Weights of a small GPT-style language model, trained from scratch on English Wikipedia.
Size: 8 layers, width 384, 4 heads of 96, MLP 1536 squared ReLU, 50.1M parameters.
Training: a variant of Muon for these matrices, 654M tokens, 4990 steps.
Each number is 50 + 15 x the weight over its row's rms, rounded and kept within 0 to 99. Layers, rows and columns count from 0. The size before them is the row's rms in percent of the matrix's.

# up: layer 4 MLP up, 1536x384, rms 0.0608, rows 1224-1241, columns 0-191
# down: layer 4 MLP down (transposed), 1536x384, rms 0.0528, rows 1224-1241, columns 0-191
up1224 123:45 69 44 72 32 68 48 51 60 11 79 44 75 49 55 53 41 56 68 48 58 39 42 44 60 53 62 66 43 62 42 50 40 51 49 15 46 35 29 44 29 52 51 32 71 63 45 29 32 30 36 50 62 30 67 24 50 51 80 48 24 83 61 56 41 41 69 63 54 50 61 59 40 44 45 67 58 65 46 43 33 68 64 42 39 46 44 59 64 69 48 68 54 47 54 72 56 57 43 45 17 61 57 13 37 60 74 60 59 32 76 54 89 54 60 65 53 63 25 52 66 81 46 33 49 49 22 12 46 47 47 41 49 51 48 37 70 51 47 65 58 52 40 43 45 57 44 42 57 58 38 63 48 32 71 59 56 33 41 53 64 27 48 57 61 64 53 99 56 30 49 72 47 61 50 41 50 55 42 30 63 52 31 74 51 36 83 44 64 24 33 39
down1224 108:70 55 61 49 61 70 40 30 66 49 72 53 32 15 59 65 47 61 66 45 65 42 57 68 49 40 71 64 48 38 69 37 64 48 57 36 74 42 36 52 31 63 41 49 70 60 56 48 56 43 80 63 54 63 17 83 62 56 53 37 56 51 41 43 31 68 50 55 58 76 70 73 71 45 36 52 37 57 37 51 43 23 39 42 41 68 34 45 48 69 32 29 47 59 65 35 47 62 63 56 53 67 41 36 42 72 62 43 64 61 64 40 66 60 50 42 45 50 61 53 90 58 84 23 63 63 48 46 40 72 79 57 48 53 35 57 30 70 65 41 48 49 66 69 27 27 66 66 78 38 59 52 61 45 39 62 38 39 30 58 37 57 56 63 34 33 73 59 24 50 14 46 51 44 42 59 36 22 53 46 53 57 47 66 38 55 76 33 62 40 46 30
up1225 091:30 40 48 61 52 47 66 53 69 58 28 28 52 28 52 44 74 42 62 52 09 28 68 64 39 52 74 37 39 27 43 52 03 37 29 68 68 86 72 31 51 78 21 51 23 61 43 50 38 59 44 45 55 62 61 30 52 52 33 27 38 45 27 67 36 57 63 42 57 59 31 46 81 84 48 44 54 45 26 40 45 62 35 23 37 65 56 60 64 61 34 28 52 41 56 65 54 33 73 44 52 66 61 60 49 66 55 37 33 75 63 49 53 39 27 44 70 51 74 60 55 40 63 67 12 58 45 57 39 74 63 65 67 57 47 59 66 66 79 44 63 70 38 79 70 33 42 46 49 59 35 21 32 29 52 45 83 56 71 51 59 40 43 52 57 79 60 53 38 55 66 42 53 51 59 45 56 68 54 34 49 58 29 25 38 45 29 45 59 61 44 60
down1225 100:85 41 46 54 38 51 70 36 29 50 36 63 48 38 50 62 50 33 39 55 24 43 59 65 59 57 47 59 46 38 37 67 81 95 48 47 68 27 56 49 41 45 56 52 41 63 40 43 48 29 76 70 66 47 53 49 51 15 61 55 66 52 39 60 16 43 72 62 50 39 70 86 54 37 40 30 30 53 74 47 61 33 40 50 32 71 44 82 51 56 67 39 82 49 32 35 44 52 56 42 61 38 52 61 39 54 30 40 55 60 48 53 22 60 30 68 31 52 58 54 58 57 40 61 41 36 49 43 22 78 57 68 59 58 50 66 58 55 53 53 54 61 57 51 39 72 60 64 40 46 62 46 36 36 45 55 54 39 47 62 69 73 37 66 58 67 52 43 47 30 37 45 36 40 35 52 70 44 54 60 57 61 55 45 40 62 43 43 39 29 31 15
up1226 104:37 47 36 61 53 51 46 52 16 29 64 47 67 47 49 68 46 68 33 28 86 37 68 51 57 76 65 14 40 33 44 70 55 60 25 23 50 60 28 38 70 54 42 75 63 57 22 13 36 64 33 51 56 44 23 34 85 68 56 57 35 58 64 75 72 51 28 42 39 34 23 44 51 56 43 43 51 69 34 59 57 47 72 43 33 65 79 50 60 54 40 41 60 45 26 47 54 46 63 57 68 59 81 50 70 31 56 51 49 66 69 71 48 48 56 41 43 32 65 39 36 46 42 56 55 51 24 69 21 66 47 38 29 60 55 61 34 47 58 49 65 83 44 46 45 59 64 28 64 29 43 71 72 48 34 64 27 50 44 46 49 68 44 53 70 55 61 33 36 44 43 61 27 49 55 53 36 33 44 56 64 23 54 36 34 59 46 49 62 38 52 49
down1226 106:50 33 43 40 45 24 45 54 46 43 58 61 50 42 57 38 47 37 21 44 47 78 80 52 50 57 35 58 37 06 74 62 32 58 56 65 48 26 51 39 25 43 45 54 25 68 71 64 48 72 54 41 45 57 55 38 47 51 31 64 67 19 35 66 32 34 50 43 59 51 43 69 86 36 32 80 52 59 54 89 36 63 23 64 37 38 36 42 42 34 40 38 50 65 51 56 35 23 39 27 53 41 44 42 63 52 58 78 54 43 39 54 46 93 56 63 64 48 48 56 27 47 51 71 42 63 59 52 73 70 37 29 70 35 60 46 66 29 53 48 54 34 58 50 55 65 65 79 77 32 66 58 44 23 37 62 41 38 54 57 47 45 50 38 52 36 50 59 29 64 50 30 50 46 36 23 67 39 32 55 56 48 53 28 53 79 51 33 46 53 42 68
up1227 105:45 45 38 71 05 23 61 54 37 65 58 45 75 53 57 42 20 58 61 50 36 38 55 44 41 38 66 44 62 48 58 56 26 60 58 53 78 59 69 27 40 48 46 48 45 55 54 37 44 39 50 56 49 40 62 44 57 40 47 68 66 67 30 58 59 47 41 52 70 52 73 50 48 49 37 73 46 52 29 30 69 81 34 42 43 34 52 42 75 71 07 50 72 44 70 64 40 59 45 49 53 71 56 55 62 21 57 31 52 34 43 39 46 67 61 33 68 62 60 38 56 73 41 60 44 52 50 42 72 34 40 36 67 45 46 71 64 71 53 69 62 64 32 86 46 38 48 45 67 39 40 65 47 20 43 50 56 54 69 57 48 74 82 33 53 90 54 71 32 73 61 49 41 41 73 56 56 41 45 54 39 67 38 49 68 84 29 73 72 53 32 27
down1227 096:55 62 30 46 52 55 45 46 50 79 57 23 68 59 47 40 53 42 31 47 44 35 35 49 11 63 82 64 83 29 39 70 74 49 49 59 69 57 45 29 76 52 47 55 52 62 49 61 53 49 64 64 52 61 59 36 70 41 41 41 63 46 24 58 50 76 33 60 61 53 69 07 42 54 75 65 60 46 40 42 75 63 50 52 27 46 62 20 58 44 28 47 41 49 27 68 31 72 76 70 83 36 32 32 58 61 79 32 54 45 31 58 15 39 53 47 58 62 45 58 70 54 28 72 41 41 66 54 72 64 41 26 37 64 45 51 55 62 58 63 49 44 49 54 43 62 63 54 63 39 40 28 81 37 43 39 55 40 62 38 53 62 56 36 74 48 48 41 68 31 53 99 81 24 38 63 45 48 90 36 57 54 65 51 59 58 53 62 68 43 38 07
up1228 093:77 60 63 69 29 51 64 59 49 49 76 67 57 36 25 63 46 78 35 37 44 62 38 54 49 33 51 54 64 39 42 88 58 47 38 45 42 36 57 49 48 35 57 50 33 49 62 29 45 49 46 52 55 46 57 72 50 59 31 44 62 52 32 34 24 58 54 92 34 57 45 47 76 36 46 47 41 58 56 64 56 38 64 40 33 55 52 81 56 65 80 50 29 36 38 58 27 43 25 51 42 36 28 34 56 96 31 86 56 87 28 74 67 53 63 63 35 50 49 47 57 59 48 51 42 45 57 49 41 58 52 45 42 40 46 50 45 57 81 36 55 44 51 60 55 61 45 60 47 56 65 59 67 59 37 69 65 41 58 68 55 00 60 55 70 44 61 32 32 36 18 48 84 69 53 42 44 47 60 63 47 14 24 41 56 60 31 24 31 41 40 44
down1228 075:61 61 57 63 25 60 76 58 38 55 55 19 45 61 51 38 03 43 38 24 52 40 65 32 40 46 50 62 53 46 53 32 58 50 67 48 48 62 48 69 48 62 74 44 60 44 57 64 55 54 60 51 59 72 52 27 55 30 33 32 40 62 45 67 65 38 39 68 35 30 33 52 42 51 60 41 76 49 64 58 73 64 53 45 73 60 37 69 47 58 12 59 55 53 65 67 51 57 56 68 51 68 29 32 46 57 49 53 52 51 41 63 39 37 70 56 65 69 48 64 53 56 32 39 65 86 77 54 47 72 32 42 42 56 57 65 38 56 79 22 48 23 54 93 54 43 57 16 67 41 52 45 62 22 38 60 55 59 52 45 31 61 70 61 38 26 47 70 67 36 88 44 34 44 71 46 59 39 82 42 22 37 55 84 41 33 46 73 37 80 44 64
up1229 093:44 60 62 54 56 63 57 38 49 55 56 71 29 30 83 71 49 33 67 40 43 62 63 35 60 63 55 29 67 30 52 63 48 61 32 26 38 34 37 43 45 50 61 54 42 25 38 61 50 54 66 45 50 39 67 47 65 62 55 49 64 51 54 42 34 64 49 70 62 22 79 42 66 57 45 61 48 49 25 42 41 92 24 46 19 42 32 33 42 67 31 56 23 50 49 66 56 60 49 93 68 40 87 50 46 46 62 32 51 67 89 35 65 45 70 48 62 40 55 31 45 52 39 16 59 50 51 35 47 63 38 47 47 52 36 66 48 60 77 47 52 71 86 72 41 57 45 78 66 55 57 54 56 55 71 62 47 61 53 74 42 53 54 36 78 61 45 41 53 62 73 59 22 29 48 50 75 71 65 48 64 63 58 25 44 57 20 32 35 36 51 80
down1229 087:50 46 29 52 44 56 61 53 35 16 53 27 60 48 43 69 92 67 50 57 48 68 36 53 24 59 27 54 44 65 34 32 53 31 68 51 47 44 28 60 48 42 43 57 38 70 62 33 50 67 36 30 51 53 43 51 53 39 55 57 46 63 36 69 90 88 58 56 49 61 60 58 61 30 54 43 45 37 54 69 38 66 73 49 51 76 53 49 64 52 56 68 34 50 45 42 56 62 81 60 39 41 52 39 45 19 45 38 17 48 14 53 55 40 76 51 39 33 53 38 79 53 57 45 42 76 46 61 18 50 37 55 51 29 54 63 33 59 42 48 72 60 39 27 63 64 43 36 99 33 60 53 47 36 65 53 50 61 29 58 61 38 65 33 42 32 32 58 34 43 61 21 11 48 75 35 80 58 51 39 41 78 42 44 83 47 25 45 44 61 36 47
up1230 098:48 47 48 36 52 38 59 59 76 42 33 53 64 70 45 46 53 63 49 35 65 47 61 59 57 36 35 60 79 38 35 65 42 35 45 45 48 48 83 52 47 70 46 61 65 56 56 56 55 55 21 47 17 64 55 52 40 57 13 30 44 76 32 34 72 33 48 54 49 25 55 88 66 65 57 79 68 67 59 60 48 44 48 54 65 51 60 55 41 53 36 55 50 60 63 25 78 74 51 80 40 58 52 38 37 63 51 59 59 27 37 50 61 42 44 38 40 28 90 29 55 78 77 57 43 54 34 63 40 51 28 32 44 60 35 59 82 41 73 22 40 51 35 44 43 45 40 32 66 56 50 50 41 47 48 48 64 08 74 25 60 40 46 42 35 30 59 38 48 44 50 53 56 63 51 37 73 67 50 47 39 71 50 54 53 50 41 56 55 67 44 44
down1230 104:54 55 80 23 46 46 35 29 53 32 44 36 77 45 39 70 39 45 62 84 51 46 75 68 52 57 44 29 30 43 42 51 43 51 55 67 39 51 79 41 73 47 44 85 41 29 53 52 37 26 76 62 40 22 74 49 34 58 34 54 38 58 76 52 25 66 70 52 70 29 41 74 48 62 47 47 34 73 56 56 48 49 60 57 77 71 50 60 47 48 49 47 59 39 53 46 41 67 63 47 80 52 61 22 50 48 64 51 47 47 54 37 48 64 71 50 46 58 73 57 68 68 37 55 51 41 33 43 73 49 35 51 43 27 36 53 56 99 47 59 15 42 64 48 65 66 27 60 37 50 53 68 58 38 72 44 32 63 61 67 25 59 60 52 44 23 64 77 26 13 62 54 47 42 43 42 77 71 29 54 34 32 56 57 66 49 53 31 61 25 45 60
up1231 111:21 31 47 70 48 68 28 32 43 16 87 21 53 48 43 48 57 47 34 50 44 48 79 53 59 40 57 35 54 60 74 75 66 77 59 51 63 56 70 59 61 33 69 49 39 70 74 62 55 51 48 52 57 34 35 60 43 46 52 51 55 28 74 50 54 85 34 39 53 46 35 29 43 35 64 48 67 38 53 36 30 38 36 31 72 40 57 53 64 55 44 40 68 74 39 52 60 61 49 52 20 52 53 49 37 57 37 30 52 44 72 36 46 54 41 36 53 26 37 42 62 47 36 60 34 23 54 24 61 50 44 40 57 41 43 44 53 60 56 53 49 57 55 69 54 62 58 44 52 67 48 70 54 36 64 31 37 60 49 45 54 56 52 41 39 55 52 99 45 71 69 27 29 37 67 52 05 60 50 74 56 63 41 59 65 40 42 66 53 38 55 58
down1231 106:40 48 59 59 43 63 60 54 57 39 45 42 45 56 38 42 50 39 71 69 31 55 75 29 42 59 32 62 42 65 61 31 39 59 33 49 37 44 45 55 55 35 45 19 46 54 50 63 38 38 35 19 73 55 45 47 61 56 59 50 61 51 57 34 59 55 62 43 23 18 33 17 74 69 60 81 54 55 77 58 84 57 55 34 26 70 59 24 61 38 24 24 44 64 56 74 67 42 60 36 58 37 54 33 39 81 67 63 66 45 45 33 45 46 47 45 61 38 34 39 53 28 34 59 59 39 61 28 66 45 22 36 27 50 63 48 57 60 70 31 50 35 40 71 38 64 22 49 73 78 67 73 64 55 54 44 42 56 26 77 52 30 36 38 71 60 48 45 39 65 43 18 41 62 62 68 50 47 57 61 55 60 51 46 49 41 52 37 64 46 50 65
up1232 114:72 46 46 43 45 66 63 51 34 65 26 61 44 49 46 60 77 53 64 43 50 56 71 53 42 33 59 53 82 63 47 53 40 80 50 38 84 22 20 56 56 54 64 34 50 44 61 51 70 54 58 46 46 57 48 37 61 47 56 59 54 35 46 73 69 66 56 80 47 57 40 64 58 62 54 43 35 42 54 71 46 52 46 48 62 32 33 45 71 47 57 23 41 35 29 62 44 66 26 72 63 47 45 52 40 31 45 31 62 60 72 84 35 46 54 50 47 44 60 34 41 56 48 38 22 32 55 40 64 78 62 65 34 53 50 57 55 37 44 16 59 46 63 70 50 50 43 63 49 53 31 37 54 35 61 69 42 53 52 41 68 60 58 52 28 67 32 37 74 66 48 56 47 49 45 27 40 56 17 48 37 87 46 57 22 65 61 66 46 69 52 36
down1232 107:19 43 20 29 54 55 57 49 33 15 57 43 45 26 32 54 60 68 48 37 65 23 27 45 51 73 48 58 44 44 63 51 55 30 66 33 65 37 32 60 24 43 38 56 44 65 66 35 37 64 64 66 49 87 80 50 54 44 51 58 47 82 55 32 31 61 26 34 28 71 42 66 53 40 46 68 69 33 28 57 22 54 58 79 63 42 40 56 33 29 24 39 38 43 28 37 29 59 45 44 67 50 50 67 55 50 55 22 42 71 52 76 38 79 34 34 43 30 49 55 60 62 30 62 52 34 52 49 43 31 57 46 42 53 25 29 44 52 43 44 91 59 36 41 76 54 47 47 31 59 57 55 70 56 61 62 47 66 42 57 76 52 45 56 60 69 33 52 56 57 37 58 45 54 56 51 26 54 48 63 63 74 47 59 43 20 57 69 61 81 33 64
up1233 106:30 65 25 37 52 50 78 53 30 40 64 44 62 46 53 33 76 51 52 55 58 60 50 28 60 92 73 47 69 66 46 72 50 66 67 24 59 57 30 57 33 38 40 56 55 25 51 58 57 59 64 64 27 65 75 70 70 74 47 60 63 50 70 37 60 46 46 63 47 33 73 40 82 33 41 60 39 55 31 48 38 38 25 40 83 40 35 38 57 60 20 54 50 45 60 65 43 34 72 46 54 19 54 51 29 73 37 64 15 59 51 38 08 53 47 40 41 58 64 58 33 58 46 66 42 48 49 59 34 65 42 51 37 45 42 38 35 31 45 54 46 48 62 69 35 66 27 69 54 71 59 36 36 51 61 34 49 37 61 67 49 79 55 46 62 54 61 63 54 55 38 48 43 38 37 50 50 39 44 59 34 55 57 57 36 53 56 64 26 48 55 79
down1233 096:12 48 56 47 25 64 63 56 66 61 51 77 63 31 84 39 70 55 49 35 31 22 49 39 43 32 61 82 78 64 73 42 35 43 80 54 55 23 53 76 30 46 39 46 20 45 42 41 79 50 50 30 41 46 63 53 38 66 61 41 35 74 51 37 50 49 75 41 54 32 29 59 66 64 40 63 66 48 51 23 60 71 34 38 59 44 43 47 26 42 59 42 79 54 65 42 48 37 42 46 71 30 21 53 71 48 48 37 32 79 53 88 17 69 39 45 65 41 50 35 59 67 37 18 48 48 37 59 38 43 70 64 30 52 41 39 51 55 32 42 69 40 61 62 56 41 51 59 50 68 50 63 32 67 26 73 84 75 39 55 51 84 54 55 76 60 37 27 59 66 32 45 48 55 34 56 48 31 61 53 30 66 63 46 52 37 44 36 38 65 37 26
up1234 120:71 42 48 58 28 56 76 22 23 81 65 51 80 47 68 58 69 45 14 59 50 67 48 42 65 46 19 47 66 51 34 59 43 55 47 49 63 63 64 44 39 41 30 54 49 67 52 73 57 49 24 51 46 46 35 38 10 42 74 59 51 73 46 59 48 56 50 54 59 43 67 29 55 47 53 66 59 38 38 39 39 39 37 65 48 40 48 75 78 39 64 50 32 52 26 52 66 54 37 57 44 51 51 43 48 33 48 58 42 67 60 47 64 44 39 40 77 18 57 52 49 43 33 51 43 47 59 79 26 62 26 46 36 73 54 28 43 54 47 40 43 61 38 65 49 40 26 73 43 48 34 52 43 99 55 27 54 41 67 33 60 52 73 61 43 70 32 74 34 29 40 38 37 16 76 65 25 55 64 66 21 50 68 55 49 54 63 73 51 42 58 47
down1234 107:52 14 74 53 57 61 49 37 63 53 64 43 15 36 37 53 60 81 25 49 67 48 61 75 54 68 58 52 32 80 35 47 44 57 28 28 67 37 59 56 40 33 28 34 50 40 54 47 54 47 50 82 86 22 30 62 84 67 41 66 50 58 47 32 83 41 20 59 52 43 37 49 67 34 23 28 66 74 57 42 47 45 42 76 51 50 49 31 70 69 59 20 53 49 56 24 56 25 63 81 37 26 52 41 71 38 34 49 51 35 38 44 56 47 60 48 57 27 32 17 56 40 25 33 69 45 77 46 63 21 60 35 50 67 58 29 35 61 50 44 64 54 59 36 73 30 53 44 82 49 60 49 51 68 58 33 34 49 31 53 32 45 52 42 45 62 41 34 62 25 50 42 43 39 63 70 53 45 45 23 61 42 25 58 45 39 63 44 72 20 54 45
up1235 109:54 33 36 38 33 37 25 33 31 52 46 50 47 55 37 45 40 63 69 66 61 59 74 34 67 69 59 73 48 61 50 20 42 33 63 65 57 65 86 50 67 42 67 52 54 39 51 50 61 51 41 49 48 44 44 30 51 41 30 21 51 66 70 48 31 78 43 68 71 53 38 51 52 63 51 53 69 54 44 33 62 82 68 72 54 35 54 44 40 40 53 12 64 45 63 74 71 63 46 23 60 87 23 35 69 61 61 59 47 42 51 34 89 23 49 33 39 53 60 44 64 60 61 28 22 42 33 56 12 67 61 50 54 52 77 57 47 58 52 68 51 40 51 63 61 43 28 41 39 47 46 40 54 66 77 86 68 48 56 33 48 64 37 67 32 55 41 45 30 53 69 49 56 47 41 45 19 53 35 41 16 37 69 35 30 56 59 58 53 48 69 58
down1235 099:58 39 47 45 63 41 55 27 38 61 59 48 54 44 48 75 37 49 39 28 68 36 52 27 42 77 39 93 50 42 65 27 51 53 65 41 65 44 57 54 51 40 67 51 47 37 68 51 67 59 79 78 69 67 45 40 64 61 56 44 55 47 43 72 51 68 31 38 57 58 59 49 34 38 67 54 60 45 34 28 32 70 21 49 28 45 34 43 54 64 37 64 70 49 46 33 61 59 55 44 47 53 46 22 40 51 36 61 36 60 49 47 58 75 72 37 68 64 45 65 28 44 41 48 10 29 68 65 64 59 64 43 33 70 48 24 39 61 24 25 55 67 48 43 67 28 30 60 58 61 13 43 43 78 26 59 35 31 44 73 70 45 50 45 47 71 20 46 54 56 49 78 63 51 38 55 22 38 49 63 31 65 50 34 44 62 67 71 44 89 60 28
up1236 105:67 66 53 44 38 52 33 47 53 46 79 44 71 62 47 52 46 48 47 72 55 57 47 59 40 14 57 47 49 43 52 62 32 79 51 31 70 46 51 52 37 53 54 14 37 37 51 49 39 64 52 72 51 59 44 56 41 64 49 46 33 33 52 24 30 55 29 28 35 48 82 66 60 55 44 70 51 63 51 54 21 61 59 46 41 59 45 85 24 37 67 50 40 74 40 60 13 62 32 25 15 71 18 38 64 47 72 57 29 20 36 52 43 28 44 35 30 46 68 57 43 52 73 50 51 61 40 51 65 27 35 11 15 54 41 66 41 63 39 41 56 50 55 38 63 55 34 42 45 46 86 57 35 66 51 42 57 35 63 44 63 33 42 67 39 21 84 83 59 45 56 43 35 38 86 65 58 40 25 72 54 65 75 42 70 67 57 61 41 51 42 68
down1236 112:78 45 60 41 49 55 61 59 29 51 67 47 64 33 28 54 59 52 29 60 67 63 42 56 38 25 61 40 29 41 35 62 34 59 42 26 38 67 33 53 52 36 56 31 55 48 52 21 64 39 51 63 31 81 47 62 44 48 53 30 60 58 75 41 28 63 59 50 48 43 53 82 42 67 32 55 43 47 51 66 30 47 17 73 68 34 48 47 37 35 44 71 68 52 56 61 24 32 22 32 33 49 49 26 53 22 60 75 21 41 11 51 58 43 65 31 49 75 56 61 21 44 37 40 30 55 55 53 52 31 31 10 49 58 41 50 65 40 33 54 61 64 54 67 58 58 49 54 31 36 59 56 36 44 46 73 34 24 47 75 58 61 54 51 36 50 51 65 66 36 64 52 42 38 73 69 60 34 46 75 42 58 50 50 38 52 35 61 48 48 67 64
up1237 093:46 26 79 68 50 62 55 31 64 61 62 82 55 55 68 45 54 39 41 49 71 38 10 33 32 58 53 43 61 58 61 42 56 52 49 43 56 19 47 58 37 43 29 53 75 67 51 31 73 54 43 71 40 43 55 55 55 70 46 73 49 43 54 70 46 63 69 32 47 50 56 56 32 69 31 54 78 47 65 48 59 44 62 64 47 40 44 50 68 51 51 39 54 60 28 45 30 34 45 52 51 45 37 34 48 87 46 72 50 79 53 53 56 44 76 29 33 63 73 28 52 61 89 38 62 40 55 33 60 90 42 53 56 46 47 56 59 68 64 70 77 62 41 64 38 37 54 39 71 46 58 31 82 35 65 53 52 53 43 51 57 54 61 46 58 63 57 39 46 34 45 72 59 45 64 76 61 41 57 43 51 87 45 58 33 43 55 64 57 33 61 33
down1237 092:39 61 69 49 44 58 64 47 41 43 65 47 40 33 43 45 41 56 64 61 30 58 47 81 50 59 53 51 37 80 37 74 48 73 26 38 34 48 67 29 77 68 45 59 55 42 28 42 38 64 54 45 61 45 43 47 51 58 70 35 52 68 32 48 69 43 35 45 68 52 50 53 45 79 51 34 39 68 78 48 50 24 47 18 28 27 49 64 47 47 43 57 57 39 73 52 82 37 40 52 54 39 67 59 53 48 53 47 26 58 55 27 42 47 59 70 70 47 50 78 70 22 22 34 37 63 43 80 45 40 51 42 23 50 43 65 28 65 34 33 39 41 53 42 48 60 56 47 61 39 44 53 41 46 57 54 51 64 39 38 60 73 32 57 16 64 82 74 24 59 40 54 49 41 62 45 24 53 57 55 54 43 32 61 69 52 74 21 72 59 54 48
up1238 092:51 54 42 46 57 49 56 45 55 34 63 57 64 61 50 52 40 45 46 63 37 49 26 52 54 48 50 65 58 55 58 33 24 53 41 61 48 63 39 76 50 59 40 41 48 51 52 49 61 49 60 22 61 37 49 59 41 54 48 84 43 39 73 53 76 41 83 43 54 71 58 19 38 23 54 66 56 91 46 31 79 33 40 86 47 69 50 78 65 24 47 63 55 69 63 61 44 47 55 94 51 53 58 34 71 35 55 36 35 23 46 39 46 51 38 58 50 37 40 53 57 51 39 29 25 30 23 28 58 54 47 38 43 45 63 39 47 50 65 42 45 48 29 39 58 56 43 32 71 25 40 43 73 46 63 51 77 66 60 30 20 40 41 31 43 50 61 46 26 52 41 39 46 48 63 58 30 35 47 42 23 42 57 77 70 47 53 61 35 43 45 51
down1238 092:18 39 50 35 46 29 60 51 53 38 38 47 55 33 41 55 27 69 60 57 69 42 62 67 39 57 59 66 61 53 39 59 51 54 52 48 44 34 47 75 73 44 45 39 49 92 78 52 40 50 49 44 35 20 31 66 72 86 32 63 27 63 35 56 36 62 63 41 52 47 55 64 64 48 72 63 29 49 33 66 45 44 34 77 63 44 52 51 50 57 49 42 20 41 39 39 67 29 37 37 25 57 51 48 43 63 43 30 53 70 60 50 65 38 19 46 53 58 68 62 90 34 43 53 46 85 55 57 45 46 32 26 27 64 59 40 50 28 48 48 43 50 65 74 51 47 57 35 61 54 57 45 51 41 39 53 58 66 25 47 39 31 54 57 54 58 39 53 60 57 25 68 60 37 52 60 38 29 33 53 57 52 50 37 43 43 36 20 55 62 69 39
up1239 080:30 53 46 16 38 47 46 55 44 76 49 39 43 37 37 36 29 58 43 47 63 51 28 74 54 32 42 61 33 57 54 75 59 32 33 35 50 41 60 45 46 32 70 17 20 55 40 45 20 41 50 38 40 70 60 50 46 49 33 49 45 50 33 55 66 55 72 48 40 49 36 66 48 63 55 63 44 60 51 58 29 72 73 23 53 69 58 46 64 70 58 51 27 12 23 50 68 48 72 33 64 46 43 68 21 68 45 43 38 53 52 27 47 31 69 64 86 49 56 48 70 72 13 65 48 51 74 66 52 58 22 57 24 29 63 40 42 60 56 52 47 70 54 55 25 78 50 64 60 40 66 63 23 39 60 29 99 36 42 37 48 63 29 34 51 49 46 65 35 50 44 56 66 63 42 55 30 36 63 35 67 39 58 55 53 56 45 50 67 56 30 53
down1239 085:29 36 57 30 38 68 50 53 24 48 58 50 79 51 59 52 50 48 35 61 62 22 59 27 56 37 66 17 67 58 31 58 48 14 61 47 27 45 46 61 57 52 55 79 66 47 43 29 75 52 57 43 35 35 46 88 69 48 52 30 35 22 17 30 56 10 37 75 12 14 54 63 60 67 61 42 43 46 47 35 46 71 45 37 63 32 36 55 43 49 52 52 44 47 32 23 46 35 15 33 50 48 42 37 65 59 52 51 60 40 68 56 62 47 41 37 77 51 59 42 40 36 37 33 53 55 39 48 26 60 58 74 32 75 53 71 45 37 47 51 56 51 66 66 42 22 54 55 48 59 32 45 29 57 77 56 62 52 56 46 18 65 43 10 33 40 39 60 21 66 66 54 43 48 66 32 63 59 64 57 63 52 40 50 57 57 32 43 52 69 16 46
up1240 102:32 31 40 64 32 54 73 48 40 60 44 27 39 58 42 46 59 30 38 32 45 35 61 56 50 41 67 54 74 60 65 69 27 51 35 65 47 62 37 52 78 62 12 22 59 80 57 47 57 42 45 24 63 24 75 44 53 38 81 29 48 72 63 60 82 67 66 64 58 53 52 45 71 58 45 21 52 38 24 60 76 63 39 32 48 59 37 43 55 47 39 81 42 52 42 63 28 34 53 48 47 67 68 59 52 30 55 27 30 78 48 44 63 66 34 80 46 56 75 47 52 46 53 44 77 72 63 62 16 86 76 63 52 48 62 45 56 60 70 47 56 41 47 59 40 47 40 57 36 52 58 20 42 63 41 53 68 33 50 62 43 55 37 52 74 53 53 57 46 21 75 19 68 57 48 47 48 51 57 36 53 27 55 37 33 47 77 50 39 52 39 46
down1240 105:51 23 52 56 49 54 35 55 46 44 41 59 56 37 50 17 69 60 21 73 41 47 30 55 57 65 45 72 72 31 59 46 66 77 37 57 80 59 41 57 20 60 28 76 43 49 56 45 28 42 47 55 57 57 41 68 68 22 62 35 31 30 35 59 50 61 70 44 79 57 63 43 50 66 39 68 46 64 58 49 65 34 49 61 73 49 43 33 47 51 57 57 39 61 35 60 40 41 48 41 50 46 57 74 22 60 47 38 51 58 45 51 46 47 42 67 38 59 81 44 37 37 66 45 31 46 18 63 58 77 61 30 51 70 23 53 66 34 43 44 68 45 35 70 57 33 47 46 44 44 63 39 53 49 36 90 44 67 37 42 35 44 63 29 57 27 52 36 28 37 44 44 72 59 53 40 67 35 38 95 54 49 39 28 53 53 49 59 76 38 26 43
up1241 098:40 52 52 19 62 61 50 63 69 40 52 58 34 34 59 34 31 50 50 36 57 53 39 37 49 59 57 60 69 48 51 62 49 65 47 50 48 44 71 57 82 54 51 45 36 65 48 55 65 50 44 47 37 41 70 55 48 35 64 34 50 61 64 41 27 50 60 63 54 49 58 39 79 54 67 28 51 54 60 68 41 44 27 47 48 36 28 42 44 32 64 65 38 50 46 73 23 43 37 25 64 40 39 31 38 38 56 70 23 53 22 11 78 40 73 36 34 45 62 30 57 68 30 69 49 64 63 55 33 24 38 53 61 51 25 27 77 39 72 49 67 77 70 19 31 67 63 60 47 45 75 60 47 46 65 36 80 40 61 57 65 41 47 37 29 72 69 52 65 50 68 57 14 67 63 52 52 69 40 28 39 45 69 76 34 63 09 54 48 43 60 29
down1241 083:39 79 54 56 41 62 53 53 50 39 52 64 37 45 39 52 64 48 51 71 50 35 42 30 38 35 36 57 42 64 18 47 42 36 56 44 53 59 62 55 63 63 25 26 41 42 37 71 71 47 43 49 68 21 52 60 48 27 48 61 14 33 56 46 61 45 62 77 88 35 35 49 38 50 52 51 41 41 99 68 56 71 40 36 51 32 76 32 62 29 46 69 80 49 54 43 41 71 46 35 48 59 40 49 74 47 46 42 43 57 51 54 68 59 59 53 65 26 44 45 45 47 27 37 45 43 20 46 44 60 67 55 52 47 54 48 49 50 62 35 39 72 54 44 66 43 52 42 94 48 34 53 56 71 44 41 41 41 60 30 50 54 53 27 33 52 78 19 41 59 45 50 78 38 56 27 63 41 68 25 46 54 67 65 50 66 35 59 36 62 31 62